Weights of a small GPT-style language model, trained from scratch on English Wikipedia: RMSNorm before each block, no biases in attention or MLP.
Each number is 500 + 40 x the weight over its row's rms, rounded and kept within 0 to 999. Layers, rows and columns count from 0. Numbers have three digits each. The size before them is the row's rms in percent of the matrix's.

# layer 8 MLP up, 704x256, rms 0.179, rows 51-159, columns 128-255
098:547539441499501494479499440485480512519512533454460449496480581533480533461496554572488502490528420429519557523544494447521544500476461386471441446529550478552492498502484477504563487542446529505519487507445467501520535502504571504508471494458494485526519571476532494516485515481469456471470487510465542568476447508486516561531491517473547495455581489521502529529485491460477497410530
087:551486513488485499502484515539481489531583538514509502481565548499499588452560501496480545563453507540531489530510485470525499476444448428550577537489515448557493518440539532460575556538484523548495491478526477509551509423489598492468395543436479477532428454502525512490397574490506537484505485515521521534495505459436527557518582463508481491557440492522532487467527498511456455515525
108:528424506499528446502532517469438488454557526566543487442497525520461457467458440434476502433527475440401422501479500463518522506524453533462540447488551539458497479515460482544562430500447456470474465510492511431427515507460451502507425492541477450497465470505536506503512459514528514490535515495577556457528576574440465447494409430462416547440519493456502527499468607440511468519501
101:477510510512391467442482505487496506480503492472462421475476482488460552439528552448480563498542401490481479522434545524529502507549567531560507468545467557562500482493495503541517543515437538488429523511522557409512478503490501481498517418501441493519441495492490498518475444461495567487491478516512534476541517492591497554491444503536472556488496499491478490527453486481478477487473
101:554506445483412474543492451496542464529571503486422500492480555466439547499470543535551515482559614521471486452477508511482522453464540496556526502525477471486535460535519469481523454426525497516473502471438484470540458554405522523481433501455497501508538588509500493463522510569500537465485537558497565474477409481502519507490497514469477523522426585547510420442406520532471474461487
110:492559471487488427460467503511509482484443550497532492513523515507501492514450512435457452525536520484469453501597463544511562509554433483480534485555521502499421500506584483488445594573500544494497486512536458492543461468460502490541480513505468514543588468500454502520456557552559545492515475495466455467541490485470524561497508411467521477527533526526487517541491524536504528565556
107:507518485516543467460529550500514519557463534527519499460545474541529472446494506520455515428544463517532516517471541562462462504541549454455460472503489557554519476465565525480505488485499556485480505428487459543542462532478507552524447507506603443533501496453566529542441529457486549485534553455431524449469480479477414457505511528444501469464549509501463482497476516518416526611498
098:541474482498554519501539510469505492479459565474458452438497473452483501491497504459500556481489518479474541498500538520507468492547549514512479528535495481433396556489485506539579536466485493459521542487515535502515502496505489497494445436493518510484494530425491577525564491492543495533521450574495542514376484466552473517578527538479548438502517440558539461508560531487522571590511
106:471586542501547501451493453555525543568527489568545482515433548465502480485495459512510548497489500496520530493507481430543543453441506493451501548451494479494436481397467432504568514483515567483542416461482533512559475525444499473509507489422551592475466523496456535530557565477434519390487486507513599497501522527515466440459477529562531410510491505498510542524441477520416497486520
097:470524461459552444529509543598529490430480456434494460448503489439554491474547480454510543493477498490475495528490478529504538510563541524477478511546558548404478512553502576462479488513537580481526558498514518541509525547509473486466558526450599469544534610513578525492481504514514498467620514456438472520575418555480519539494465551539450461462515488515464552510507505570501494504410
101:490518495524541498490516566540509411434486551511541428517445571452523542577451605536475513458416493533503464523454500493471480514466519562530495439516562485509507540481513461465523482531462474520483491525524556485442493481494488537571505449496556521567601493517544503541461458458523516466546513526553488515480518390458455502533502480467498438533512535522478508496481560444500486488470
106:521573548514429499534562520522492556518542519450577510491533463525466534502534446447572496448564522497553449486499522518525509503460492528511464477512534485423509463517531408402523500545486546558515495485479475449474533518575431495527557521529496498487504548584546544512523488486492445469531507569429620438452479456551551433489500503531512602500544454492479531447562475511493608554545
087:456566510503512463536521488474526477518504493519539434440475530520499522465495506505518477489427561478466519449479509463499528468532424463506480516523524457493491489574543526528566513562505488581480528494507495532468462553575512515480448518577559528557476445476526491556509512487445475422480512521540487486513536488523498453426513508478420466510474545534474526439514525424467501415489
105:451461451471523511480447454435567546480487475463442465582459511466478469406597470485541494511534447495471503462511519487552430518492505575513544478515476496512493497570586578549429407537495482442498473547499559501541496489558472511450454440480506533432540522546559485519488504520488561509498526479562489502528393508570468510556481456485461412520506412449449539517470470464484443465481
106:444473450503536575480478442499487532514456560521433494508577576461469470458524521594550448508474508501481509515513515487363476512427540497493547512473520511506485554536521532524503526444475473539426566466514487540462475525503512462538474551423567506547534489480597531513493473543473517552477501588486500585486488531450465555528462527492538484511440517474491496497475525433482554457523
091:488514475544424528442455513416508479460445515542558450504490531531517494530540505492490519483508474546530452516528460528539427565502536539526549503519572550510414485441506489496554475542518505428412505587454534529461458488501542513494552456498454515522504463571499452469599502489508536564500569491501446517507524572480563459523544442525562439498525495542472513499515497501435489533475
099:495516531561470424462455451484541476487456512468571478458512451522521421467509515463510528511485478524492486492500483480520545459520470523561473485538432443488462512546536445502547486461488543445518518563484460583455508517516465531476489520563488560512517443481467472490520430493479470411514491503486490482458547500422505521502473458509503443457435490477457378534437528446412494458458
099:543491491505546476489506513498407491540445479499484498485536479425457541537458523484579529505495504462425534508474482476447520493510501487503450519488433522440478510467601544560509511507454506500535437364554534442555492528462563513475543548517463445544485509399518509509509405499507549546568531439529524532459548471506443511549437464446484510524514540490492469551530396452492473561494
093:578534467562462543467508533476498535548500530508491468518534510535549449468523528546492498454535495568503400486504496517457466498566462503505489480511483459464531500481474396516561446545488446485479512485506552447548593503518508575534565500493453508470543507439477559470523505513514459539559533546551529450502513479530562441442450426504488528615561561517525488530491476566466527503503
099:475525469505607474447498464482511497550514538502522510547535478445420541421528472392454529504461558507464494496446510502427417495512592515485512512511531484458535498451439555521538470571452529474468520434565500500510447495479552547502503541470434503528510469511544547551536454533447455463566545480466531455512499460516517437548537500449479477492473529494521489509567476461507584558595
099:590504495488507430515475512453511501415529497523579544499472522483505507590465453503475503527481518461487456448512492477529527445519475514449472495507520477544428439555444543493539502549464496563511541523529528455477494511533500492459402462446520477530497474507396452560502530540523547512431516534533574426420434542469509514527477470521449435587476481555501547554496504472488490553499
099:504493495436476525497449548508524507399524421571423596565432535547479505498531504479438515487570574553499537444477567507485504488520561520456542502569509527496472525533457534543480433484472514480454575512487447488546515551511563461522500477500554535486494570507506392480486480515472524442504508567494483513485543483541489497435487530454435442525520452450520453545609465453416483484442
099:494508475472504568512481495491510477465470529495510478536535490473524500490426453477481504496545539492529446511452505534549500466481520480519530514512420547505487442556512431470568491517490476508538452531522514471566473528421537470479488544468562484526543533481540537507496477503515508520547488574535500477499510572490488495422505544507455440521552496503482573484560544506513545533550
089:520547447545561418538398507511533474456510571630483496511503447492578487486592491517441441473514520441516497518465526452521538498501492473531467484473458453497479536541544522512482472422504473490527519510550523457511555399490486506513544452470494500505473496450405491499525484469469507496447499499485519508518411477499473511401546560437542500467460548469452494592519545462533481470473
101:479501455450569536457536546478425486480514443536530620474484418513505483522515493445627491477467490505470525411441489529455494509554487490506468451551585578510559563481525537489574438528467465476536551463505498452498458502531571546502428516513570471522514485502490486511535501493506515494550504454530590488475488511503447472465518562523432534534542478430548537505448526433533495507521
105:465483523501479517456473502493501486517545527551537645441465487494547465466477478519490513578571508537492516509537487506575492518538487460549500484550498612453479508494469541482492536511496481546454484467504451528466469494502555468471440466497524486407536570533533486460477472495446564481429450525458444513566579515498502475429563406530522455541496430494548477533536524424567483523540
103:474516421489501562466435465475505449500530508449496512543473549483505486466549539542575563492522475562474523505486533512462518560550484517560466489580487460552457460474482481494542420492495429470417520579492504556532526501470460527386456480554510520542505436502524509539508523479499407523461440506439573536366552529472540520423504522438510547436477496517477401552501499498492461440545
108:561477548633515561521456440515451457517523506476546520462481397483528478600518508497431449482434498479492485429461451449446502494490491450537517462487593531513535477470453528524524499575485463479514509524544525519441466497528496513495502455487509496511473530476403504543480512505555516458517492492475452460493408408544487515430494490523496540517556505505520486479503500444542456484506
101:595480572527504501467519513535551471445492518540497537513472531502561465419418496484495554583508439473551539498521476540501462398509500483437500502581473463494521541520504452494507479484472437574507534492463501539557504475539487532518487452468501438582462501500525475467549521517509482548563541487462513482427538478520463513494512489523491538535587502459531520442472488471485481512617
096:499496519483451530519553429529461485521426502492408423512510551517483557385446518494514567460517492468545528490508558492488490486541512508507555503489599459556634504506465451483498510516537484491473445497562522490496524480590553477519451517518455429564524544574511488491484532491549499485463500513535471492504470445511456542538409553576510473410489500470477541493442535482513534434507
103:561470484487494493581560478468536532469579491477510476550549512561454516500495470534461545542507467487464434504478512485488538521465417492468530485552512450487371493535482486448441535450469553496549417504432456505537525505535530464467495537497578508494557538503469454503555544573524470449486561494457459555534531484481525549554496463495440527541415604535497502487569510494520501457541
102:519455448512539483508470484420505520510528502513560521523507456498505426498484465536479568562440521494404498503545550495501499464527556496503506567512543579486526489574522476477555563522534534464533450497493516548544452496492483434457526462499546504442539461461447436559534484466472472496430517445432474494482525523549519527459394514581534535456448478534567522471473466478484515466483
102:511559579460555518506530557520535473482480522547528515523425410509568473549548515477518503500504461507440547554521512500486482573583540522566477498532451435579502461500543519494440530423489516537546490583557578533484536563520543525496497506435478454485381504402509491440498568567476482523557514552482522470524482518538451461504454510455504498436450507436477485509517588438504527499516
102:534493568544451459422477496501514541518596615520497560489475511481511531496472532492550511555527449551466536435491541555467536504447479499568485484484507519584491498514530476515493537494489478482505539560471474512563524484511498492472491446495506492508471488567514518523533461466419483479462485520529508476484467482467436518514502456496509539493516491509496464478507505484452530510535
097:509492524416461399518566538429506556467493437395542496435464506448482475565509550562529480533478471445478483542491513525489436536505528551490566535505525526493462495488527484469539499579502533425491424433484526501509528459480508555495506478497478550529437515474485532503510533547464466490503518488515490472523451461532453506582526461487398483509537544467494493480434483537540476521491
102:502533464526494510491465525444444497429443514510469438513591543453553500543451521464491499476526483465553516534359529463487470575570441514563494440492583522532495499551501503490436419447451466533505519526465434467505472395525511564494516437511463484448526537507478485465513450513476462479582529556487507466552491568547508561560518534505498517535526526472522490471509517529511443462520
095:523555525513517474505517496521476467544483550505463503476495418420483531495552450487519535438478558493498552506424442520422538494507465501582587474419525526472554493478517479603547448527521554509476434471448515506511548475546556490437459418458523487453536497521507423400454500519501473569470418532557556563469497503540598496475516488516499525480478530477448516488501445519512527540439
097:527502480490549515531512485518522444513534486510502571495477447486489404501533500541469555458543442543555516449461491509493544489434429527548487569455492437499556535511525489475579492479510468533524532456474532508455488526472445541471532562526573421493441514459445483499508505521506476440467512524550584470494518474467581537466473475573499514534570512563528537458553423489548518484493
097:505510512507523444498474474536481537431512548546518462526461554484456466468550500477561582523525512470428451564459465482503554528572464555566510518568470534515520474497479485545523495476485511447462540481501525435606508522537480536496394522513546480478484538501582525538490475459440512485438483545579449427510438505492481493549523503461590507547443541511546501546516485484520456547481
097:517476501461541488501472492493504522477531531454540462554549481508503456472542428509524550495526499528529502514465584508521454503457491522567500469445466560504403540530481512544533570473419465505445484432518481536511539441485512548396505481538518498452533454488509515487448454477537500464447509470492479480529470458476512536467430490518547481477454547484495463512479564473409480428468
100:487546458565441476521570502524431534535558500490537498435455451506477442553601471485454460509432512474563534552479506531526407456529534529507514512495499517555518505510536480439521534562434490470424450470504503524502477516506500448524483534517495453528504504495544467502503445536560475542513507455497501527565524479492518411494499506505427445520499535561512494473499474562484454570524
106:480535529528516560511555514518522512485469490423488529476499554426453534471461401505444574521455518473487495528576566535448471457488465510514452546573497510508523539501571451481459454502526546513542481455526521454501487521477489475483443457517517489526530469500572539531504501514436448497528376554553568476502511517534459529462477488550575520481502527534541505502521556457483508550425
101:464549557581479459499437449525475423455483477576519501496473547451531467468499461478517487464532454495568437522556527605464544507437555501468475482530512491546529520500503487531486468474403486485444459530551514527573558502503523486478460547538506531438508468542575530473499444476479519473515524462489523477482489529469524534516554626454472458545542581478553523428484460627520504461475
099:499539517441441478517472432526491576520495473507561471489473532525541449530513455475510516551560509543521502457472504467464496500463534513476487482530535504560484478456490497520519449518455511569503462508500545578460531406525487530544571503481511531547494509467450522462580481499516519507555539489449403505482509533496485512529524475486475505501541357485497489549505480538403506504526
096:534476505446543408518505495514530482523460493534556519567461505519533533439482489507500469514463570460508577435532471496484486502500513527477502505544411533458511540552522526445469541466527480560437526454525555504479471483546510549574468559480543489466527495550543439499551528529484550572510578493462514523554538463507421488545506490593445467476495507543555489510550485545528407475483
103:507437529527487496530474456532499523502516585458481453499480497474526526445490501471457482465485548528482485526501556467571549415563475492479524607558521543474463479528568496459465460525528499538493483495521553466510440583451541530553513467515545519411471527529445471524492475507569499452516532413474488460529491539472582513441553560501479453480455558487501452484544507533484398528513
104:543417534482504478552498509631468501528492429455470567487542489500532411503516495477522529472517503573458518531539475507501446503512472596506475466512530525432470488543422487500419505461529483544480582467481547530518474501498529552598505484541507488454510463534501512532380546485496494492589453526458535490519502457549519512526474533557474502516544493487519501539477470480468515516481
104:527525512496498441486471458487510524549512569506446528494483493472492561582434443430548466545519466429486421465498508444486528489460475422499567546493482512517496577534545501526517499467503489499580503557494546506480535443478496540497483499515533482438423542461474480467495509503542448493504481405527495537504494581534541533467579470502541488613516509493449554480522486511483539448460
090:434453529521494486493467432506521569577480514521543524572474479504561496499507494431547511476495509534490548540491445450470424512562471531413466519505502533476450465539503555464536552470458517481456518564502514506492556481489471519470500514478452464492463517595475466525378439511520531531522440568515495516486538509451415460547512504464506404472494440493446512494451464456506403542437
089:565501518477477513538496514504492557443449481510490541517506464468518574515620533462476511468493568472539467529440535496574527489534499497522488532519531538518462569493528478435522538532495562419582492514532557543439499544452435542535474457490557516530473510517501518524467505492523432548456511493449468499515504477579466411466481544476506540488422525534516512471473565459519504544465
110:464493577496520558519521461436482514522504530429539536494516574564479482477427537527541617510489488556552511551494441533582522422515475501456529443504481477521599546507532466492501531457510536467577544439483506499491567512518559554554511464527433478501482523495498494497489531492426446450554417531521507541487487477491492472507466480481454488442505541520512490566538533414463548488468
105:486495511478509510480534523556504483489534533496554529539464449478445505555487411449538441455486544529493488418513488444508530513529546362490596479436472521438447445533538530498504499569507507458549526487538505504483528536562447464424457500480515489470539438418483465489503429510472487571539494460568483553511542422504474554507480590461528532522533510503476529500464426475557446507467
100:475510510392545485490522469495506443385504523485541551471479529527514506529524526524590501473497557515476424531514512453525479524505538541491479479460567533481504475459503528490524502584468503476463527535493515516489514532490470500504452501567486550533567540566397530498526425528495546502419416567535500556452535573524498477578481547484472526543565521484520548462479414480578547478470
105:524529509505458460566542518443517553467483467511439506480513527522467509527577472512499469499522487575479504528507509480516522509512541563497428495468575512525501399464534441431401520536460513461532485537524512546555522479466504525547512488525515491534559528561461486447511467563403482507488526540527463400441592481474601548520504487440442444534524536511532492460461491527506414471493
107:498553496524550491459460534490537508568488507512528475446523475441523396450550577519463554541418484511497489508497533480458493595499459553508490511468520447512493504481480451530478511508513525530541549539420432431521497514433507580480453421496573404477547453565421525541486500495548532475507480553492481452492515512483466465447514497461499553501500536494505458442485527522598499510500
101:477572442514494482551534500537434515514542529456478510515452541493470515496493548403466478469479482455558434479503523495606523478448538493487487548492508482552544417503553544480556500454501525483508513464544532563438558553458524557436514503500481464502517543507491549462464465425498562537524477522500405561487456478476520512541453527422445553516473542518461507540523463467434486457501
103:474488584445470469516488438552558400499460470492504437446431548505568534450471512463548537494510536451514517554477467540478499451451521536539465501439585554495475491472508562496539511472485568462510576570475419483457428511491438470517537472521482504429563572528446536549511495494534500498520571547541514550494521513504459497530495521450427441446534468478494418458498515503518467532470
097:487503515473475502451452436396520505486536503495509534444522495435458543450509410580444482490475471447518433563485555482509527498526483419445570463499528482500528449471513533459536486510579479519464499612520492590482585483521529514476490555470550473525462468526480441556470484490462435464551495425504473533467494495532470494481482565490477438516485528467429501527516497560466519524507
098:508477518432514467466436536488429562502482526462506479551538490496515557552489547459474510475498509466465471431463486538485450560482442485574501493442536435547514586501561481537527524537477552474477439467456512510495544509450557482533462460536551548483511523465429489448515486537481529515512492598550532543525571510533467564553471495544508497521576483505482522507502497498478547528470
092:517447447526495486528446568425503491516513524465491545501505546523367528574457507566496536538482452493439490621544511491389514511588532489559450482542434479475550493468534563464497482558454508501545478510483514495522456473454504484519492473562446553512523479543497456511448458524508498477447436421506551489506462471442531496500491469530499444492467511530586499526523503454518496563484
098:421454441524558531526405501589465523445472468535502557452476527491524508555519482502538518516447475596499500448469454481429497471535473447562452469508470487471486461526465548436495582556514511509489532498534389449514489465503500486492479526438486543488555481432473532463592498557520507579474475473499487487506531495533527450470533493453487493424489552527533490435492443515467453575505
104:528488510528534473516464533521454470514525435483519468470433501445491577581477380472492542536478540534529501499490544520458472561487508419559398562523529495470489529509522535490427477522571519465535465499510513451523522487473460466499450581549559469496478497534436521539526607396526525555487449474454516502494439511465508489486497492545524487495456586495505565457536489484520550540482
097:501529455506543604508459569512442467564531516463552544514516544492541458496481410506461477551490448555523503577507607490408442493482484457463477488489567516454450510522511510522533537572492541483540509534511500517507433441496472399496516492498480439496428489454519534530520493506539532450528575501503541432487492497497502500463490487462476526465569519523495427493474513436478481512491
096:494496484491523471539521449485482508475581460516472458480508499497567451521538471495519484507483502480443504527588530512499556553502513546496520464485470543447434526491433569452460538588489472557466452468496458470496541563508529558449454559517508475480473447535490503496496511488522507450559549478448513465511481449497449552531402529509519472538561508506565531503505458574415493442479
096:507420494491454418467436572426517499477474513531439500462559498517444484449487533472476507449490559571487524441473549486524536458450527507499471489446577509504550532545602496498487532477578462566463504503476577527481511547498455451492532542544467530479498420498455533438427482504437519504534483472475526489465537511446501467489571421533435509511467535507551456474502459519487506577456
105:522519453521510538522504492506507510600543501470581522489556581531446571478501530516499499474435465508518446464439527545563548437520465509455528497534554503476506548420452438532499533484534509477490557413527440571504506461546470428509560470515525461573471481484446490447528523500533565520473572523455523491511503509485479500525481499550560514559503497494537574517445457528545518512532
096:503521508499467490472526520513481474494467503470476576508547508428543465525420501496521553514399355480518517494421501440456447531406512432480488475518486474560546508483494506469476428471414479571476526516505517518546550466524501524546534518569505459540486513473522383463523452548491453557549488554561464524522487613504536537588468519503520488450495504446491501498549491496445533481510
099:540554466431528567526539464507519535468517505549504452519478556448423468483484399510496494501472476452518585539442436460561493510462442532478493434506453488477465556497505499531493484542535512451406427533557439445465424436439450560492561521507541499529531444520534487482468524484532457500543521490390476482517527518486523448521459532468527622509425478479532481453525451520472540461460
100:526524491478478525517429453477495503434482582597443464517490557428483464521572560428500460522526528516547513476506510498464548505489491536546513510463459509464559519385458457468522427476495490477503475498557499483493514524411496515495441530411417436505533433541435455492463492460482498450528503524555448496460553501517511521519530474519510492509490530512442473489473558469470517455500
092:463540523506455574483543441469464528536450546457534487550459492560494553543483442484549499434496518502498505530483487490491509504504481534518498502412473474575471487509589464455556521444500536501587504460486511508521518457580445464468498444483473485619459498417544516504526494543484518551450503470498540436472483488602530533505478549561462494437475492603519462498472475563485505515461
101:496537416498508493515567550514558528440453533528477498523551455517518441442465545470517435495534498489500530511452462474468498556539480509484471504549436522375532492555503521549545437561526499465509492489565474492539541510526515507545467575496541527453519437457451523509543494486524533418544494534534503495478545538461415487461477453522500447567448492493484525500504505600528516546415
097:457573440494483465457439445564531476568493457504516444470495480499566471503526565542588472541539514494499473553524485465464455527495495532458475471607458477512437495512523545447457513525495507502548484414491516458480496465572532552567559480526512477446444459506570524506532474527458500514528484600516569484495509515514448400620563475573512516506557393604559532524483518456442441445563
092:445590524491439510446477513560455522431572541485485549491518500507484505460460431578473559491468455463506509495515488540489537533540457483537527480563553526462526475499482473546558492462530457489504490475498481454497506508513492493510549440445484488509502546489543540496516501400487490445457555437492550600516487442446525535496438479426510545638533463459505561518544510493516495537526
101:466425476547477507489528458518427518443475559501555534404538451478523431521454558434472534515555511464420539493564491537409488439504496510458463544548490515544520522515440553439562518492494498529489486502506483486489481499469471484513503498414531440523480515449527558489522512497455511513512598471547510547475494482500491516514549561497519508533547504445535517483486431493534459477551
085:500508434446594612502537457430527500454525389519528520545538571484444491489578568485528486436530481533478525502518494461523485472512498467519518593584573487480540560439500512503587505470523483475545481483478579542490467552484518495484433520444533504448527490538515454543474525464493528467493498527536554507474468501495498462540526523455514551421455531473480466514621540516622551537472
097:522518447481505463486492499518486540506399506469501451484493478443531496452511499517519396456527514503451562526517498556553523490551425513493493552537470530473590455545506583488532495469436467448461448523432444512493585453529425449556558529487568531514541526474491451466469495519501530589526524525485497504470519417453479597538480427557561505530601545483511488543537503475463484548383
096:503452552501523531521495509486536555541466570510518500411404463499562511514508539523577455515512574411516544495558462531571490502476506485533521625496514527521466546457476526522518524468475514523533516500462517435504476510456500516562438533489508508557481429465506503486508451487463457506468490548488477512556443364526519513526493455457465450512553591545522515552499526428489463494452
093:532543498476472490513511546496548511525535508448574495526459537476545534577423487545488507490446524495471545445564423395490505532573481439464547448465517454510513504550505541493539507517537464487526558481531499526523496467572440501470409470472517505479423507448515525531571525486487454509539545473548493479546544419539491458476553544581479545534539458534507468472512543498512457495501
100:487501457537551475523549520474485531536547490514419473518500475502427472558557526509482507432476486530490471403504481440507539486492539479471397547518550479476549528452546534466498475445555552526487535496467499495542447520467513485453503522511520529535451510500478491499531568436530577520486561486524531461482499440432501505500523530547493472554491470480503556519507555498496554444506
097:534488469529428508526526566486452472501466503451471407520501526467506566512489564528449402524472536505469563542550484503508556495472504439465437515527514460520557496524478469533490575529502426488443487484475464525441526561502491489503583540535443547516483483564428500454514467447495451480424522486550545532501484536482525523517534525505459476455493510516559553537485520526539585531477
096:450520466502491469509470448532437411515561505532502479472431473495491547445453523581422521445496461503495519445493489461518562429540526439559485507514472502438452521569525523504492489520495566497515541442468551525463559551475507426476448504533472402489490478503450526428520435598495510424469497555450465538513504479476539509510493567505484452488510610526487547492553488497459467527499
101:515549563491454455482546550539511527510480453473513490482489527428477535471512486491520510603534504487578503450515443542544516420561548500508505454468483450496468517491485525504548505524499540423484584521527542535553425473533545503535491455468496498454462530425528548515522528554450462515519508483489502511562499386452511449565505603537451464497493467505494460511417483518457538556472
095:568512502524534550504498507482567479504522465537574451494520504482479447476507521497475577495550522490537464462563576439528446444463504497464477533437550463546485514533486512465563456528502467455466527496469507499474511466476484436517508454574567498483502429545501544428504483492523460485453388550513454480474517517520575511506454537470538471557534464560512568464558427508555528509527
096:425523536489484514500442456510544435441434481551481479488531510504536530507521400566489479528458522472516494439502540548496458531449478453478463535532534537484435526509560521419532463575540528468466495485550537539507517487442453535556499473471496468454494434559470507484531472588494526510477476533542511438541589492498496500503472476412499470465418411568452448455477453510486504531523
101:490501488441498524521508528493505483561440499548387517560461545512527498537483492531541462558466505542527498488575509547548440391446586534520472449522530499527512485468584413509474489481499456484524561470500471468473473500544548481442423472482486456487509517533520481487528542516523405487528540520459442542457508518539486505540488496401494464527513532551552546440517492510524518513471
097:430530557503530485452448417409477516492505473441465516499529589537492568443490556482505499513539504521504505506421489530443510488447480513511578485550550530499596529527505503475566500438421510523506466531535427483480455484491504459510528516532495546536520490486519435445520553453477507448498509558499502549537442548506574532389475521409573513483469455440520435528495487475526407511505
095:433534544448497448489475509427504542496514494548527478466454545560427483530508468473441416541492410546489559515411480502419422499512485524555529494543459551538519551461489470509508402470444531467501531493466504486439516580468400498516538523465509473478495490520493454587464508415632490458516554506544426477469551447543504494461525500421486529501467505502534512515532468491496487533533
097:556479499549510519529453533501505519489483520440413473439505509475490475521496487501525463525502457510467465471414547471509477477464499556469464471459493436471523485531540563494587569541590539520457514494465515569528486512542438508538569463416536490527435393496458494543545424462529480496526512475544511527520494544469458440498449507610509356557482575556508520504492527510508540565433
099:500501553546548519465507506395521499539552507522500512564483527452443510472521513504506425431540537512506469508501449486547400499429453551502544478513534429537443538507475504509571472523475606465463493452519526532416434579555483530555455551439490556551510502429547498461534487523485496394510410472466508519464503524511507566504529552448449507442515453474556509525511588530505586559507
102:507515498466504577532505521517499480456524508511515574483449505557497507544472482494514428474549516484506432492481423532517427488470575524441462410551575503451512457445469443529540403435584562430531645506490382431480401527537512521509492481453537566539546557473484466435486515466461462535437444542528476560482505473471460501488490482501544480542484499447510471463491456520471514521552
100:511503484516479492518414518487506527587463412521509496520437550532500501453452544529451441504588413486576526444447502504504511473556571538507558393444488476466459484435521492512563468530481469464461497498574557522506530533565471485482479513515499538506454532578495451488496519475513500459506466551448520488429496523567521550440544500512528620493512474454463550538453448528522486421528
093:477561498481542432496549456455518532462488499465489527533466472516481469543521415453471503497528538474436555518571501524477507487475503434518482459462528480502512536465535518535489505532469457552459524504506465536504501513428515619482554500496532516574580507504529440572518536578517512524450498500543498557460513466454518529524522537513464512483569487547490479518497531529519541507541
103:472529469479456480445551612490461446454480506543557438536529514455577533496513545452568490506464433530536493514490475389428460461498504463521437564505526461472524550552557516451530544500481498515502420445518505519499504474514466500515425537486547509500467480482466458462424462473458524499483479508520528502502530453460499555502386460521535400546515556504542534484471541533487549495471
102:551519538497536470493479498513486517555479552516526565450466523539509543495503565559576591400448530447599534483532528471573485529486502501499527560527496487497461504519525533545512510485468517523469390543516493601632528444524509451504531541509469468515589522499495460534505512525485524544461427544506508504492558546500468528440491489486491506507489445496513498475518449491488500513467
099:477548486525516589447472520578486500587571530593519554486437505480531519495458581523610501493593556477500512515580487529475501453569502469471460446528511505548507541509516489407507496458533573537497486551489557486511501554502480445527485542467501475546541430465512544445453519481529551534433542467540497491446459529542513501478444552498532500460499447465576490476483529502519445484525
095:423473444508520499531462487548529512527456426513520481508448479504487524378446569537572489526466551498515567435546492478436499533519468582521506545491520537462473489485559532565508473461587484525470412537552570495519493497506396556559457503504462491524554460518485529437469518497525505493544543484495413487477474532509574572548545514423496484480473526537529514565518495551493427475462
106:482435476507530502537545469480471578540536492449596460454498506518551535469544535467457525475500485484493398518484464524523548475548494530520405568537523516497531554536502467517494463524464482572482589456558461453451535524493563462478491503557503489503491527481555520535498515454484533549515519509497513490564499535475506483500494512553504482480531461362497521520583533510462438515481
096:453551490492493530514454503525544487438519499463482493481455447576484584510480548492553444519506379516509540511483506416475454612449495468487466489493526501486529417419579550598478514538488433544508448427560549499496555525545537521535535415477507480486495513435453545493468549531458480521454546482494457555507567522486497489454531487432491495497461510499472543483485512463501520509504
094:547485456510560417515483447497498518580512520503527497527500474515518541481499463444562446481516509522411530484488444459530505526483511513494502523455497595550493474581496499499514506537450464496556472532489459522522451513452485531504655543484472519470490516531571507470499466530501476515510421485490412547589497536474474445450486569500488453480535530484472483514507560543501566513463
105:499486530521442543558426401487511454543554512577572453519534501556468479470488498503514499533451479487561489540425472505411537527485481536511507475546543536481534528473493444461455447513423512486469541514542433522577542439493509447574437512490491521494530447553518474555484553460601495473522548511533462502458479486476546513515428493433537503504507481486513496501469541460542456560483
098:531560495505544415545495509470567555514535537502562569523502417576467485583481449447578472464498489485490537446562501537482463578489459534435477554468490507530497528476491498498456516501553529473504486544510581513466398502475553474399532512552519541469485582529447505560446542558486472470408524504516503487500480499562523525458559531450515511547447482471468490465479539511539427569454
105:402500579590496479505557519563552490540544577484528481496513536524516499492524415526551462504539537457500524554480463462493578476595475486460431454512507484478500441491494497545589534513493545478472522497488497497422429624472466550480431467525442454511531454531479495575482481540536438508536445516499468566467548443506515514491451461522500447501509544483496558495468473479461439530488
099:507513470508506503462476462437519497521531558506534555565532473480547523484528436512510470537523451491590486491548520490500467515470516429514478557457555402435414520491582515485480541466514435535479566460519515498542608459449530547505475524486524482455520475476548487556500404558482438514526426478505594505468474436524514495501509500542588503544476512511493463481546493542445503495528
102:489525500503563472498499470478449462561443448533490521540458459454500536513517471455436578542436487575477517459459505509523500518529521521548452501504477488439505515512427537440511540499466500538530448510436522570448519450494502505472567511475453439542485486440485555493499480553470509460621488483548511519564509497551473475489501516432504525484416501505523397513502525511476435523517
112:474511463498524475468402554518539523471520526470525489501516531517458498576498526492581556502554499478434566542497517513522476547436536520466487502512528551489503511521480429512447532479561497452487504448465508484498470453563541536521504557467515506494523601500495516515544558441492508604436511540559554506479417451517528465541536516445448483486480492541479466498512497528566498539503
105:542504420463445446474450487507517530559453459585514470509535515508461467481597469473484504475492388548478529539436456498499526489562505506455480482506510485478435480436519524503498456466561478481510530563527523551461549498516499498521521535516443450439544538529579496440500448529493478349458461527564522507491516464453554491501496484431522545447484486536492506509483528493547467370504
101:546487442498500492472475525478551520455570419497538481502516443437450468540472461570464557493466469552551467504428453521523478507442470476535532483535498519523527547570415419510561543536499504528462521523536558468482486574482516486538396512464489516428450558464534542526431555488564490464479502464484523479495547486479481538563449534552548536468517552516455423486471418438439457453502
091:441489464551500443486468440412480498505428561493487525468535443542483449487568488497453471525498572511543440534505540506495460498507479530517467518473491523494461570534493447515511529504546469535558456549514484481463423457528523511507582529554492472417497544526488485496447544479555452564490459498449458510493515450442509477482557497481556508528521421517531546508490451492529465537554
100:508575576539565537482500470483557469436533481449482517507527518549475507526562507443528528525566498493472475516542558522518461545551529499487466514572470497511561490563496491514497466466510479579527482559525461554519461512466505488535437442453495518496545593499460469482476414415514459560445564486520506497500551443495560435494528496530512539496438469479522464478527557481522544447491